Weights of a small GPT-style language model, trained from scratch on English Wikipedia.
Size: 2 heads of 32 (1 for keys and values), vocabulary 28901, 7.3M parameters.
Each number is 128 + 32 x the weight over its row's rms, rounded and kept within 0 to 255. Layers, rows and columns count from 0. Numbers have three digits each. The size before them is the row's rms in percent of the matrix's.

# q: layer 6 attention query, 64x96, rms 0.192, rows 0-63, columns 48-95
# k: layer 6 attention key, 32x96, rms 0.211, rows 0-31, columns 48-95
# v: layer 6 attention value, 32x96, rms 0.204, rows 0-31, columns 48-95
# o: layer 6 attention output (transposed), 64x96, rms 0.428, rows 0-63, columns 48-95
# gate: layer 6 MLP gate, 128x96, rms 0.365, rows 0-21, columns 48-95
# up: layer 6 MLP up, 128x96, rms 0.385, rows 0-21, columns 48-95
# down: layer 6 MLP down (transposed), 128x96, rms 0.259, rows 0-20, columns 48-95
q0 091:205158121161130193129151148119178205113177117126141134147127149082160122127126213110076121175124153118103147159131119141126122136113116065104105
q32 047:144077080137143081146065091211116131231116160134091188152150177119114151130148155166126102163136111086093154157149130094074170121152082093121164
k0 031:147126084139104129143155186179126254074113094108104125110118081091158099107140125122129140091114161135071084115124142147094132124057091151166171
q1 071:092080081118095105150135134154094081220128138118110199102113110179101123105183099179138133107120114138161155133105107142125122130096123115223095
q33 032:134154132095135173107171166077205128013146102143124062159159120123133115159097148130109152129079116189144116065125135168199080129104125158136119
k1 022:065110126086133089122104113068016077194108137142104126107128128172103168119189124136129154108164117157141152166115107131120112121149171135142070
q2 077:154157115132143166157150245193121163118105058127099109148095077098144142121111129150178099130099095143142125158080112112097109123081136088164122
q34 038:110133093156121054151074139197124095145132180156088168165128110120126156198094186155126155140120076108059127092122155079096135104142083141104193
k2 035:160125128122096154137084196191109187107130110102122122174110162088179187118135158158116127170086110136087143132157164125131159118101109111160161
q3 070:133156124125113137126076142171186141181094062099129101151176088095161133148120144123088137099142119133113215126109144074144184104127119117102155
q35 059:149109166124120123146123188116065110096098140149114110148069207166168188170121091137108151142102145098098168135219159159148110122110149187154169
k3 037:148113167093132120097108166164116181116056101098105094167114139102174158117160094121093127121121112126104187131179169131129142113071150121135142
q4 069:136162108125133130117171117082146149142121140169155162082134124162101065099190102086173085100159159187192081127098074081099127159161143185159131
q36 073:095150093139146138133145105149197152148134133160153180112163065119085114103143187132138108166131134171145084124040087064111144132189105110115127
k4 065:092164109157136143103137067106159159126153122144173193100172116109090088079103178101111131146111134167168082113082081081119144158197110134113118
q5 076:222132120099110156176106198153065178106160141115107076112084170141130143156052124148084130128109105115134120150142156149137147114075118153119121
q37 087:161132106107114124168066109227086152153166128086119132117129166128137172157061154140118087147083106117129170146153167144075167085079089134166146
k5 075:150103121074117120162088129212087139198183136090098110088124178138148164165120141166134095139117121138108185156165165141097170087092113118151149
q6 089:157114136137138155086139144127095125127091154109122165099131151105194150141151114117196153188174156109080183177112092097133178095097125126153157
q38 128:160110134153141184067151128140133101122105112107114176091122132098186155133161121109172162151158154142088179146127103099134194094110103102121164
k6 114:156116152151169156077180136141140110104118117119132165099097142091175162137144114123167185141150167158099177131135108080134171095097103106134164
q7 094:096142096022096158111143098120118117084111103108153107126090118099108154129092137166145082115096123136086095144107128092107152169172076140119091
q39 139:103121099017115145114147102106129120087112100102173118113085129113090143138114119156156082128096119138089097167098132089112154174175090156102097
k7 126:108117101017106150126145102111136122097101098100159126114102121108090149136107121157167080135096116145084097165100133088105152175171090149106084
q8 066:114130112142133120172098129103129073179152102149172111103108097163127109201114182111167104160144170088140153125182154145123062144147151122113160
q40 023:137105084169116165152100117107088124076178153107124134115064063098113148158093154053138148144168101142136119139123141152157152056122123129183114
k8 021:108192162155143121137131134105187097131107136122158094117123161175177100200140145136177079131088193079152123111151117099133092173119160135109132
q9 077:148139140087169189126141181151146162102179108120156114174132092090153126138101151118097144132116114186111088152121141123167197130130150120140120
q41 043:133112074143110102136070053207124138232121139133083185132186131136116115144118145158157110134116109122128150136139145096058149117131086103075183
k9 032:149169113127106132146131175197128197106185114079126129154115127098169119096115143140114147141109125128076116115118136169127152116107095126189176
q10 079:150113153126157152136182193089106165074111151136147118170043123091112099128056109112089148138121146135093073148169150136179133125119099143128123
q42 054:110098059129118106133087071204155140218121125105109159112163087114104069134118142135144109113146123134121130159070106111073158131126081085102125
k10 028:195141117180121178163121123142110122163122144130161148157097142104120090100041104169141081122144158088107057135145133137127144126136076130163165
q11 069:145117107097115188130149226150101137081122096111103098140080134122121132119123102184144164129162141161085094128090142127110122105074154153178139
q43 047:122146114135102070158049131181092099161140163107087152140168146137101189176117184161107180153127073122082107117163183119112162126156080118057154
k11 038:202105110152111148169110162189065133123151162096141121153100171105163120155077095165167075163117128099086088153166160161093144101073107186194169
q12 057:090129103132142136164081027125154106170155100151129178128153109147149147132125181038124110129108103137133207137128098143107147112150122074128125
q44 052:103122125112118141144200135087155123117114101166123086130074069135174086103169085101169144087164157095139156133076076132134062097101185086147108
k12 044:030151145111143112139187156078131103109101155153096142150100154149155160135188174124113187126103099159140177139109130089161072113119160103115141
q13 067:120138183167155133114148124077174119030167061160174118142075116122102165156145147141094144104150149172153105098087113133148099126144114216128076
q45 071:122156161202145137127132102110180140044127102145193131153120056115097162137113188109097143097118141151144099061062114140147109124160093169113072
k13 095:135143132175117148126075055148187135091167094125200147125167085115079142158060215105116119157114157139154117093069105126097149139182072114116065
q14 089:118116086116138238130142186090148085128116124162098159153150104126171102113146160133070153141170118112128164207083164121179184127134164149136135
q46 132:131111101119136222123119172093127066156117121149072166140171101143169099112152130127075129134160077107129153193110155135181176111118166160110147
k14 120:133116119119133237115119174099138062171107113133066172138188093129176108095162136119089137149166076128142151185102153120180184104115148123095149
q15 090:144105090089113086103161131096143089124105133117134201177070095124118128170085166081069128151122166159173097067144156124172164079124134102119134
q47 123:154125100100111077090158138101150124139123122095147204163088095127092118164078151093056121166130165129194129066143143131168160088119126124123126
k15 110:165115102089105086085167113095142106141130126111158197170097106139101124168084151080064112168125149132192120073144141121154164093135121133115139
q16 088:169121130142139114137147125088130120131095118121096215113182125150114088075130132095170102116133122093122147122110188127069171135107096157154174
q48 135:161153121148143113139159133102137112111122113109096235112188109144100096090112139097147084114136108117131134095125186127081177134111087126148179
k16 120:158136119146141116141166140097130115112118109121094230112169113145101089089105138094141095095144107112128144097131184125088169130103088145154180
q17 092:082170144135105132128085162222102069121155129077100143153119159126112064177150163074115137141076156107165123128154139080177162170165084138111143
q49 135:073128138137099146126087190201089073139150114091103133144104191123130043172138158088114132143092175129164130148133138090158178179173082122141134
k17 120:076118143138097147126100179191099064127161115094097139128104190122129043177147152081116140151092172120165126149140145093155177172173087130138138
q18 097:151125135132139075174136191095179093053114122125121126109152160150148144084126157107106147131182135099152179115127119175150118158142037143070147
q50 143:126113148104135085172143165099178109073113128151114114113181160144150150090125170108122158126184135089161182108118127181133108158143039181082161
k18 130:131116141109129084176139172108178125076098125141110119115187158144150152092123177119117152123193139089163187105119124184123109158142035177094161
q19 094:141089114106073151151109111117173150157107161090040115153131142091140162092138184142089075138158157160144123129127176134116072165110157130127140
q51 139:143118087113077142164115122120178129148127150094045121170134123085152161107143183126074072132144167154141118113134170138107076174110147117125137
k19 117:146103086111088143163104126116176127139116148087042117164118118085144150101145178130065068124134173154141118119136158137112077186107146128115131
q20 091:111130179103111077094133130110113133131132151128116131183145156081092084110153085188172169147158161076148128123148131162173136126161086133131144
q52 137:120115165103116084092127126119103138113153140134106140187148143079079085128142112167170153150156144080151128114159105166165136120157076147145134
k20 122:127116172098121082099135131129095144112147143136106136189131151076086084119145097166177155140158145085147135126161109158169127123150080161150140
q21 096:123128108136163138101064109139172116090130133114171117157090079156155106080137082148139138130124193054116103075170171112100122150088150071078174
q53 141:117121099105171147098054112124190130108118127135183105142115103161150104116135095157132160128115212035127115068147183136096104157091157089084188
k21 122:122121097103170144102056110122187126108116124139184112136118101160146105117130094164127155129115210042128116072155181124093104151090163090081183
q22 096:179118126084138174128082163109147097146145085131206110087127138071102132154140205166106139132161140150144200122045074130152099092089111153182152
q54 142:185112142086131163125081163098125084121119076131194121099115135074113125125158180166096151141169144142142191135059066146162106085091122156156155
k22 126:191102142084141163137071163106134083125124076122173121098119120077103135119157190164100147143160145141131191125063068142155108088095115145151148
q23 092:134141118108129140074080125109217147156142148169067163118130128122195169138104105111160143096124148129118126174162095155115107065139074100159110
q55 132:156144116117122157080066144100185139154147143159077179131152140117194191132087112102167148082137143149107152172163087156103094079168063103141112
k23 114:162139111121122148083070158099179143157141157175079184131136137119196184135105096089179137089139140141103144174159082162095089073171073120146121
q24 095:094107108152079125110139147165057114159078143097095057168122131166138178126061054110076112158128148134165158156116113135111133143156121170155124
q56 141:108110111151085132089153121165073120157083156088097067157126120170123178147074067104060108138113148150155173161134116124106138145170111168134133
k24 125:111111104145085128097166132172065126161088157086100062163116125167129180144065064114059110128117140142151178163140126117107134140165118168134134
q25 096:153170135166161152127134109188143155168183120126117125082153141094145205128079118108124125114121192148164175155106180166152129145146106143191102
q57 136:159137149162163140138142128179133168144179130141097123100114163107144207117088098122123146121132202125174157178121175160169130154140117149188096
k25 120:154131143164153147144137123183145170154177128137089121100127156112149210100092110130125150124129199126168160167122175164169131152144099141191092
q26 091:078135107173137175132100115150119140093114108167149174134120171080140184134159137113112120172116096145161113118078143128133122068090089129099144
q58 139:093139097188129177137109115164136167070124101153168173122129148081149153122162117096118122185116112137167092119077136154135128072084082113105153
k26 125:082127100185134185127119122154123163062115114166185171126115162086148148125161109096126112186124110138169087114085134140138128085080093137112158
q27 093:135165144120100172129116151091131131131128154138079068163146116097186103120145145104122124099131108135120129056133115088098117133196085117127093
q59 139:118170154094125161137134163079125133124137157149098076163148113096182099127132136093116121110175117134123131064155107077106125127176096128137116
k27 124:116167152092120166141120156080123135126141160134090091159162109100175093125134144087111120119174110138125121068146107075101127129174091129128105
q28 084:163075117162110102056152079136098102136098135062133103152063135203082117136094149115148155172117149154105125138124109087139113125110092075153245
q60 129:139096131163090124047143069131088102133101123064130093166090120195094128145085147129155180146121155143116146134129116079138114106115088092160250
k28 117:133095133168104129043133073123100104128101122062133090162096105190091125156077157123148183152122161137121139138120119075139121117126078087157252
q29 090:121121120142106134073200117100120147127163104158121094103146129140117103161134169100151131173124172160090152126111125156153119092119089044109113
q61 135:117130119127133121054187136095106140108149110151126094093142122143118093157131154087150136205144175171095156127107116141152120072107098059116126
k29 120:114112112134125125059168130098116142124141107135115107085151110149101089140151163096165133210131175166102146127106118142157119072114089051110109
q30 091:139110199109133137137102084163149196118118172167146117210100141152131085129110159082165166152109088154204178144150144095123139061102154109099080
q62 135:131103217129122131148098092133125185098102174167151115201082139152146076136123150094168184132110100169189165153129147094122142068101167128104082
k30 120:129100211130126131162100091132137194104116188164143113189100121161142073142119152087166186144104094168179166146125155094122147069098163123099076
q31 096:136160166105110106140145069124140139086127151122132136110112163118194124121093141193151146136125149156160213080168165105114222136130114150127099
q63 135:139130148106101096132143063109111122059116147129132137114093180125197129120078141189153133145128163141152188091156152104117230153118109150131077
k31 121:150140143107098086133149068112095128065107148132128146109082192133197130114088129179150132140138153129152191099163154111112228147116115162142075
v0 098:190105132089129109142152102124128133139083162117150148166105097142165136149067130158125107114136107075117119102140162066073161112141191139102094
o0 112:105147106205119111132120171131115115113170130148086118104151170125076121128165145100136178137130144155131092140123098131141103126105052096105134
o32 069:091085135081100139118117113162148134150074123096197130150136138118177148073147099146147044130109128119144173141138119159127163152149173171174179
v1 095:137109153113164061178100079179170133132117160134174123091093161111103160175144183144169149093122178145153101132132105139114098172113134118145144
o1 130:108150104135109138117155170058130086149149077139092159197152119119174093110135097146092122168162102108132138116127148123145164090169086132112119
o33 095:151093119123099132103108079187133162098082191119130099103124150143131149123150125118183107103090141151132140136164107155106074106097133152162183
v2 106:128144150098119106142114079087133167106152154111185131171107111139091087129178092171184119114119137138113106087149158143094139116108191061117087
o2 112:097125064137118160125120151158132122154113097106086135085124141114108185141105169054093122134144072141142170193084092090163132152162077165118128
o34 060:190179143143135065139144141124124155147164115096121099127132134087156093147144066146142151101129198110106099054179185195106126105100115128179144
v3 096:145139160157109200168098122159178129153160180143054110143110181108231181119129157127103147136136104172099171159153129121104156127138156118144092
o3 123:133129080110134098106114112142086123119101119100219132128120068142058088124125088151170108145096157086144056109088096199135140084116050148118187
o35 097:133130151179147160117103118081149121100133141152097113147168168126116160089079173138073162120130116142100196149173172045140093190149197075107073
v4 099:102104084120083128116083141083110075188111142121097091130058149198139086123158091136112134156126153105105063130143084146108088171119121124124166
o4 125:164129173112178137128175108156161136141136135186127146146129120107129164149094169124127159080149094129165167130076151107183167128166137193117085
o36 098:101141095155098103136122108143105164115131133073159148129144154119141117079184092107175086119137186120125116108178113150065089084078121088179164
v5 093:127152159126129140121111115175072107092121050076161091138073123119176071152121117120113188136095111153135116114148182092121141145065170110108142
o5 131:161086105114106162151174140141150158154112167157125127098198127125155126095146103143148068097132137116115152162122100194138106100121104168200176
o37 133:090158128143173126120096137072150093098147094130134145128113091131077122146101170124105187164160105126143101116100116062142148149152146085051070
v6 093:109150124107147106179147130140093135172127149151076112184109188086119095137114086102130079126081122152159170161207142112160155195163141150115104
o6 115:167095160139157126086101151083170097051118144120173124095099082165100132129136136086112137106133089140095137151117077131128070125125079118083160
o38 072:109149072126102156150141115165150161136145101081099148134136155117193112126190113165154132155124157121146115078120103163090151067095142153172161
v7 104:131136146152133132139105078117130226121119160201140164120081152120176208061092113127205111103132117122193130149144124149115055102111132117101104
o7 109:136099113113120105108222182050092061118099126097103054146175106163067053179143114138072187162122134115117132151131111082169140165170159138089116
o39 079:085138119161103126142082119197133148130153097118163193089098139112193136079175118111195061110153145127125098101147112166081156120104119133205177
v8 106:105060151137147158145055177161137115204140134119100158127103089130141084139176089140144188090150146095198143148112126155164153099154137154145199
o8 112:121154123148114050140177080062151107073094084125137109128158145156098149097129101125102058124137143170084107089112120123091088177127092084112080
o40 066:133105152098116171110126157209096142166126149104114143131100148124181134170117165141144190153085065125111140132138137168159175109138135194159178
v9 108:124161141096170125142156146145105140137148095150148104112111113061087183107154086194142183104151077162072089155118086211185089095144149129136101
o9 127:171133142157107115150122128115152114127137181087112121142073154153172055122136121071158065123110196120118144116158205104093181126059102137154174
o41 101:080102115119131140096123114098118121119094080171137125125183095132080172119106165117086160133166080120141145169060071085148110133182146111049089
v10 097:098144115158077112139146076056121090115126136119146108179083055150052145096157158113077099131129067168162095101100135076123150144113149117118133
o10 101:122115122112211085156096136103128109082179125133137155089189151144126168140096094145167165108146196101101196206144110143178107144149106136106112
o42 066:143119114145043151108163156179113143146087122110076131111072149148209088149141117109125100120086093151136072082136133140115124078091121146172162
v11 094:143144191065147122091140179096136140189124128168077109158163141140101136105168124062138144119173096126148131141144110175137071127119166151157096
o11 102:120069122128153121203123113160119101037110194116198134156046102150159152179088136154119136146097150121103129143092140116084130158141104175103165
o43 065:102163125129106104111135124118164139133136075122072108093181166111094102078172108121122110106166111156163144066161145145144140095116127070165092
v12 097:208106097099135111204130142111144156088147127113108147161108102135128171083059161113114119163169131095152134133171155167108163146125099151123152
o12 121:110122167135088171119125148177145132134170131106161112122106156090156075155178081164179072105083164109094110105112142183148144106114158172205139
o44 130:108120095129163118122103099080130110120107113156111124130162098152059150108088198105090182132169082149139130142105087046134103135153137068047072
v13 098:149146155098110070072163146164103134187136153101099189167109115100102116139099144091137123086146155135077122082204063112171163123142080084165142
o13 111:119098094160164193172095114162136165093110113159157101113131129152122154128105124148124133146107101136143155188024101152068092118161134147109163
o45 058:135148148148082108076129144109109104115145142071126182145132127114146103091141096142121137104109133107156146116201153135132136158095169121147121
v14 102:120137136091084089119115105107078096080119161130164139114136172073139133141105110104149148144136136147154209110118087130103163100168039163093098
o14 122:085129092186170152129142109114166144144127150144124137128173082161107128115171179109119079130117108143102096184094139103141097159124184116156159
o46 078:172145156101134096126103145157097133141101132109089114106070179096178122176109058168115189139101141078133119089189146174116128104106089137107135
v15 105:086104205153163133193141131183160150062124121145135137146176143128161133094173114114128173121134068084177137105170126119152148174097102192133110
o15 120:111101059088138161093136124078113156181134132135089123145094125097114136159081199128105148153110130186102115146107109115109066096144141068101119
o47 089:140144144148104091153149129171122129124146114095142147106106123130150108101177030149201076083122189093141141111136133180120164102106105178183192
v16 111:130129134215137125107147105137086189186180170119155119113155081170152145133137097067134144109112135124104156132135148163125081106166140084126142
o16 105:094107098006121181139067117112138101098100131132110151149100139074085114158117174161110093117133128141153091086076093093170153105157073175101086
o48 061:170148147150114077110180125130134122122177130092129116129105162124193141125124096133150141095108178114072197138179165141064111146084143108190219
v17 099:124135120169095089146103105186118135168123067138148147128162117189077116141098152120155108184081064095168116119099152151102162074122118102149102
o17 133:115117105128123153138130117072136114145104151129118119145172114101129137106171143144103090112152193151079132103092091105110073183193080116084141
o49 089:154149156109156108114105142175120124098140171095131136132074152132145116148093080172131164161098125096157127122197182156149169105075152162173157
v18 110:121111133161147139043116092170116154144110136115186101167076143161125140188103131135155172143090161118120135128121153112127117067129089085123179
o18 105:110194104127119108223144174091125100091128110128115178083184134112142109091149102130090096099143142150134139106132101185118160184153162171121081
o50 044:111039163138122139069131112164168124132082138137107063138092129185120154139116156125141160135102059116112131170149157056091078091085136093099162
v19 106:140157154110109116152073086162120202141190151140147062177116097125123167140090086177121103094142153086108158150162075128101135143114148187177105
o19 108:113089128110098118124140149091117118086116078136158181085172092150141108097154153089140072139137112128126139129135173156113134127105094068130151
o51 089:152169156125193144127137141118111113151146144149069127127093123121124126174058180122094204166142102127126101115085123105180119136166120139079075
v20 093:119140195171150114134181124115100173092161158141094174138094193136147087170152132081145116165160135155187080056121125152143137093152100180165099
o20 114:142117100096115071110110105106116049168103127082136113109123069121105166110123109156126114112136141099125128158158130100113157176109178145092160
o52 069:139138121110140189125164161149121178104160168191135143158106163107142089160127142114126112140126131169140102131070121117124097071131109129190117
v21 107:195151179183097135147096162104129123134123125168162136151149112133123071119145157109153136060152088129103146110110104111123083091133101123129174
o21 130:115137063088144158149181084182090148158120146091115127098101132116172185122113072129098097200110141108139106158159171139151196116126140166167114
o53 079:094126144147144132114092136053163099113151094148126129153147076131085106121132226112131143101165115150108127129072076066102091171143138069072104
v22 097:101148122040105138148081153161100169121114144180149136119156111093098077148130164133160066075123103082099060104104144140065131187135114185099156
o22 106:194150134157094112095170102157124088182154130110108122080101100169160173140108042130134145158130189130154179161095104161152175066113097118177142
o54 079:083101159129145146112108114085120142074121109123155122190148156102132134097087229099074146143134091165098150127152163079130111194144169104082097
v23 100:133084135115128094111172125102171160074118124202171090146121129170172113153125122119073152085163146089165183159118135159159113083078170135118125
o23 119:166162130118136143121106132184093103180152118080088121126111173092164127106087049146181089088103140093111107163174139089051153166125128131157191
o55 099:103127104139115179112143114081140150096121099163134110133177079147054145135133208087087131139157104173134107121063107129167118128149117121076038
v24 095:207078144117134102166138121139108092122109122094100094112148141101110136143149194145112153162141150115164148060092133155152069154113157141156133
o24 123:077172142137140179082106147095145139106116142132136147162106121178157143138106064078155153122081101106125082164164123106122158158150103113041078
o56 070:139072123124084086171146081158127122133148096117137105115165161094109132082194118163122078114126146127102175114152138158101140121103161144235180
v25 086:141121143080153146131077153086105053143130114119129088100086128168135090132162113139151143143151145131136104091116113175103144125137171162137077
o25 119:132064100139122109139118165104075152134094209119080137178121148108158111149126118122129091169110088158134092171133155120147079116086133134121177
o57 074:129172135119109148103156095139156135080173089158180132108136114125086126084126092144154144059126175111139189136114098137127145124158130136129111
v26 113:106138143144066079124105157154089171128119181107066027195111157166120142143122132074093084128088124147192106107145128129116076153167144155121093
o26 109:114120091144150166108148109088139111116136085156151216081158145091164125122148155161135185151164149107119141136097146088139204084076174102135138
o58 055:147104144122112094130143163165115137169098153128176117123117076164086122146172065117173060116125116123119088131136124182098106115114077167157165
v27 099:131121132049090121128175105090101115125138143115126106136091113149130125192085139080191120137136087170139137190137083067124133160204108143191124
o27 121:136127145152121132130108131111077147154111133097124134188183164094140132052163102148073113119122121089140099077160194134101099129066170107086129
o59 068:115162109127157139131136130155190102101191111173147166059096089141111112157106166130159105128141155159131125130067087155153169149146093146170133
v28 088:095116138147140166142116135136112117154110097175106117112163115133159118134121076104141116091132042131081110141108102105076105094081152099151093
o28 116:093130168136104091135107137111149134061150110095169140138157149138135090089122165170126133136116198148135189116156164164174156193158192081126145
o60 070:178112081141139126149131110154111130150049130161081097076132105157053171150168104128101147166153065101140042135099107115126139073123077164091095
v29 103:129126161112135120118143091120081165133150158166154113141079162106075040163147137107154173206144125102093142170168090102159176064090150130104087
o29 105:196133119130138137134107187130193125134122114100088119101107093113174173141091075154124136095136110151134102094132181202113109167124096171168122
o61 066:050124086138105141136119071125121154102111100143181145136183145146115135065140188117128089118142152149116188147138085087119123150152156090104125
v30 096:119153103106132197155082122128176110135201143126166156163142065068103132142146144089045111170119108126174117153162097129153095106152131136105130
o30 106:172103120142136093125171147118069164141093123124099130116155154140087144089126153156194140134128067149099178151117135081085156157155094110135172
o62 070:109201092119146134121110088120189110097157155146151154116120137130156106169117095143118115122113206114161098096179117163171136131094119129143127
v31 098:110113147065144166145098161095160170139119145140138185122154111066199137130178187129121111157180113132126116086134122112085094119122114083049105
o31 106:103141153191142098118164097170064119132115160135148092127154125185045122131084116123060158118093131152169139139103143109185117159191130173143103
o63 074:153133147105142123135155169168145098110150153094106168124050115114185098172159093161176112159133154081093098102134134162069153076074118153163218
gate0 103:130193157112091120091186102148168169154127125117155131144096128131127100094126132199076125143144144108176151220065130084111099122076066163160116
up0 096:182134107145128119119129114119178106155146094157124107112114117157151095143144181111082169159117089162164110127107110111137117068143089178073129
down0 102:168138148091117077107175130116147188147151107100070115083102117138109088161105173110120113112145195113077232099126138109132145104109082178153177
gate1 095:137170156094179112149206135157138086148089171180107131106146137112092153093149102118088127142141106084075070098126117090097134086119124108108136
up1 097:110111131138080093095173152127134195166133101129081122106095169089125164145079198122090202162111121059109079171109130146072127124161117152072101
down1 106:133073138129151075049106154133121150229088095122134100054119136102145180085135132139073097109057091097146094114105100106130166160123137137061129
gate2 110:157147150148093145136072125112121146111163182132107116102075136098183117097115154167116160181162091098146112158110123060127062120135087094139096
up2 106:108155113122118143146180171096124161108154133138163122097190107121065118143062106128079189063098102138165141116119102127176167155132114146095166
down2 104:156088194134092138107088183136135123172129121168158103093115129150167117121115162153152164121144079139088137140139150129103082168152139119155124
gate3 092:121094145147135176126086126096089102064131146118098108135130084104171107076078159123119137095101073122107063136150084087210126142122137054105074
up3 103:111155209143114110131086112091179118100141100159121149135114081150125127109185172109125116165177123120124128135115146098083091177153097134150193
down3 098:189075185148112112123087129133111093102189168124125037145158161125146111084081120146121115114137071108130104132154138102147084166170152142124129
gate4 116:111108058135124133190154155096074174099155157147133041113162133095124082156069103152117138197095115166077111121124089098123104126102134140126125
up4 098:109121103141153129153081158130113106167104101139171079137064113164138136160126167123152165113127101112100116075144135182058193137100125142158107
down4 110:118133133136099083159120111120068188165137102125128092106123163127090152146128095112205121157146163117095143127116047122157126144103095101092157
gate5 098:156125184108098129091166112124150150157131072121131183067115094140122140127161102135114140065184119114134124082125100174125111176144163116153145
up5 091:107145255098141129123176124112111102155109139113153197106121079105161166144095093172090097099129146096114129081097126116162108142181120124093122
down5 093:157144107157157109132139116149131163154164165160125104091084115061156132145085090077128123146147129122180154175134130149061142091175157100077145
gate6 105:107101140138124151090157080139132129115133084169150147170146133082204155144117114152110109145095115155188178109129156065116156132101090183140191
up6 089:134095148124153145116141149099144109128092099192122104088149125132112177207109144087141129194107119130091171107167179091110072063108162139134133
down6 103:071088076157109144100118127152133070143116130128139144119149144143140131185119119159118130115128159102131114163143151122159121092114164143108144
gate7 085:120144118180152105110144163136101060117065174166134128157146100092133145105183124144151138151142128114124126170048108114101127113118144079122148
up7 099:124083086129110148087164147187111127125073114182132147140168131083144141121175138109151090119109117101133122162101122142112133127163181149092142
down7 099:090107164154138110107192075153123118116179194112209114127068127095091112134159101161167084100163165131155173122154111107138135102120146119155193
gate8 101:084082128155168153075157127140158096106023145100128163163163125139173142155118163150046132121171144079113159098127078125173121157163163101171123
up8 109:102110138135099111168111132086086181171179120104121148129098075128149090118117122136098106132122059103065109120083068133149149186086119137181136
down8 109:086143135103091101100117114115212137155119080140117126121193140137131143066172166122110100129146070130107157099195076169123112155128102105142104
gate9 096:139091108077133095148148123096063103173140089097115135135180099097151085130118113134128195111099073152134100174136130094126198103117094092058111
up9 088:128136098087086095130152130143132117152091151104143100084147167156122121116156132193107080055140118130182147145081149102155104154073142068152128
down9 091:160092115088110119133131087104144167135121109136115132135127149163075107149122141153183059065099094094132109145122053146074125097142135119200160
gate10 094:151140129114098178085183099157171135100116140129152126134059144153115089094152101115148160146150153139202175126132152183078148105168158133125137
up10 102:122128104088123119097140070148136137115105160127150133147162081114181142203070123103181096121123053145167122071177124148139097131115158127168128
down10 099:124087201130123069141140119155148132204146143194135071157141110103086095129165131134127125121151112107095176110117128105204110062133105113114178
gate11 104:117097111143163133137134057070050107122134126129115067150099151135144114062163130098105136130140147095140110103099138092117163091135063178144123
up11 095:133133137127142067127152121127070150122176145097115155141148106143159174131131107172144182152123112137173132129116118135080135145090088168179142
down11 102:133170133089130125185175155219084154112127113103107145156141104201140158129132079165118187133186151164144195106167107129099113077109185142081077
gate12 110:169103152112091121135113168105117186128164074145105216143100080166097127169075152144183142082156128112124094162110156152142162125212151130125139
up12 112:202130140150165096114143109114124115118092131115089201106122108117136148138129072105176152089124121088166103091115184161162114161177114086146102
down12 098:087118120138131158125081053174132136137078103132136175046089152163142113191118097141121199136127122188064136105126150151187125148153116137150160
gate13 101:103117115111123122176149088199089151164052150117158129124118138160186111120193119180165123126134160104038150175146172137123118128142096149140121
up13 102:190169103138185111124173101145103087154103180071142100102132157128173114127135109172175128149092163068089102087162143149133138077094100146158163
down13 120:132090189165153096140160107158135123082150133102111119100130088086120182084176119135122147173142146106079085071097139196097140146197179108138104
gate14 091:085118151151110105074102129047080105094155133186064134046124092107157153154107166171133150134119111137138196119117128087129098161175148131128146
up14 108:145152160139103180102107130123114072151129162117157138143139166110138166061120089095108099105167130132109091080047159163150104127084094175147125
down14 101:129161170191154181103111122105125059080103118099162150197085130158151121105154147064106102159117125109088115140127141132174171129111051103145106
gate15 093:096100195134170115145120162084070134149148090113150122052129179117178130158126165152062126076092110141127135096083089113177152210131113141155149
up15 096:105128145152107110176129077086069180097119127148116113136166177087139170104120135142068158166138167142115137084113068106162109083114079053124095
down15 103:112111117144179083122107130103141166115166084148124134048129160153120143148067093142117178079089152122132144051063059159125149124118133128083072
gate16 099:087102140082053136160152135104118118130134135201121091081125096129136172117167146115098168123084123102157110132167155082095120087128074129185068
up16 098:122149045105172156145165130126161153134075144088143077203156204128170142127114114097157157164167105131136110116106150127105126065133141096146137
down16 093:141123158133210139111142085132083135139112134093075115144082107118103189145106100163146123103144086174141138141076102130188165109128120161071137
gate17 098:160115146139125146119134141103062096141111129173081081121131104108123121130127112140158120162143157141094174070133093155121129157116130162122101
up17 102:135182109144128064076122116125130165179146125119146203123085120143124120108210111124086104096150112143156159119181100181106187186111109136133111
down17 095:120134142157184121122117116099125141118152158146092179148097147135134135111083155094126135177097058140161142177152161155133126092170147176159142
gate18 096:123137104119161139107154148150107127136099111181105126137115121104142146160175120150082156112109049118119133122103130164112155035218166168133190
up18 103:117166159121097173193176132157090173092170198105127160094122119146107092126124125122135059170129149183128118123119157132155107208085072150084151
down18 099:078079149116141079090051068120111075185066131111100081108163167164135173124138115119109125160113137107164109117141144135149104105161113168086084
gate19 083:125168094153130158167120156135116181125124093137122184168182138113082093159109134128113131117158093122170107100135148133085095099127036139119133
up19 102:118126126139135102130162075067115149076168125114125133119135122143100126137091122083086153138118132143083166121114085159098091156116145077094114
down19 093:153164159166137150063064145144149129136125119114121146157109139183157156070077175160115087163113123164089056127154154153133057164092119129150136
gate20 115:073097080129097096167117163142156115136146163121097127145157095141097140121108076079145169134149117214129112078077109153088105085156111064128107
up20 119:140161099083112218142161141121112214112138119148060126127162154178114168098157149134076108124115145129164122151119115140111182140099133050124121
down20 102:153093169089160080139122059145092190211118101133126094161123141112097116159108059113115110132139129178102086141141124129134156043152117187132161
gate21 095:066125126196142133085129066090124145132133095150102084142125159112142173155114163154074088140176094094111171145148107121127128129106161098144101
up21 101:147123108114119130088105186146089144139144153144102114115112158156147156163117101195098092152121133100153116138124055168140144080108124162164150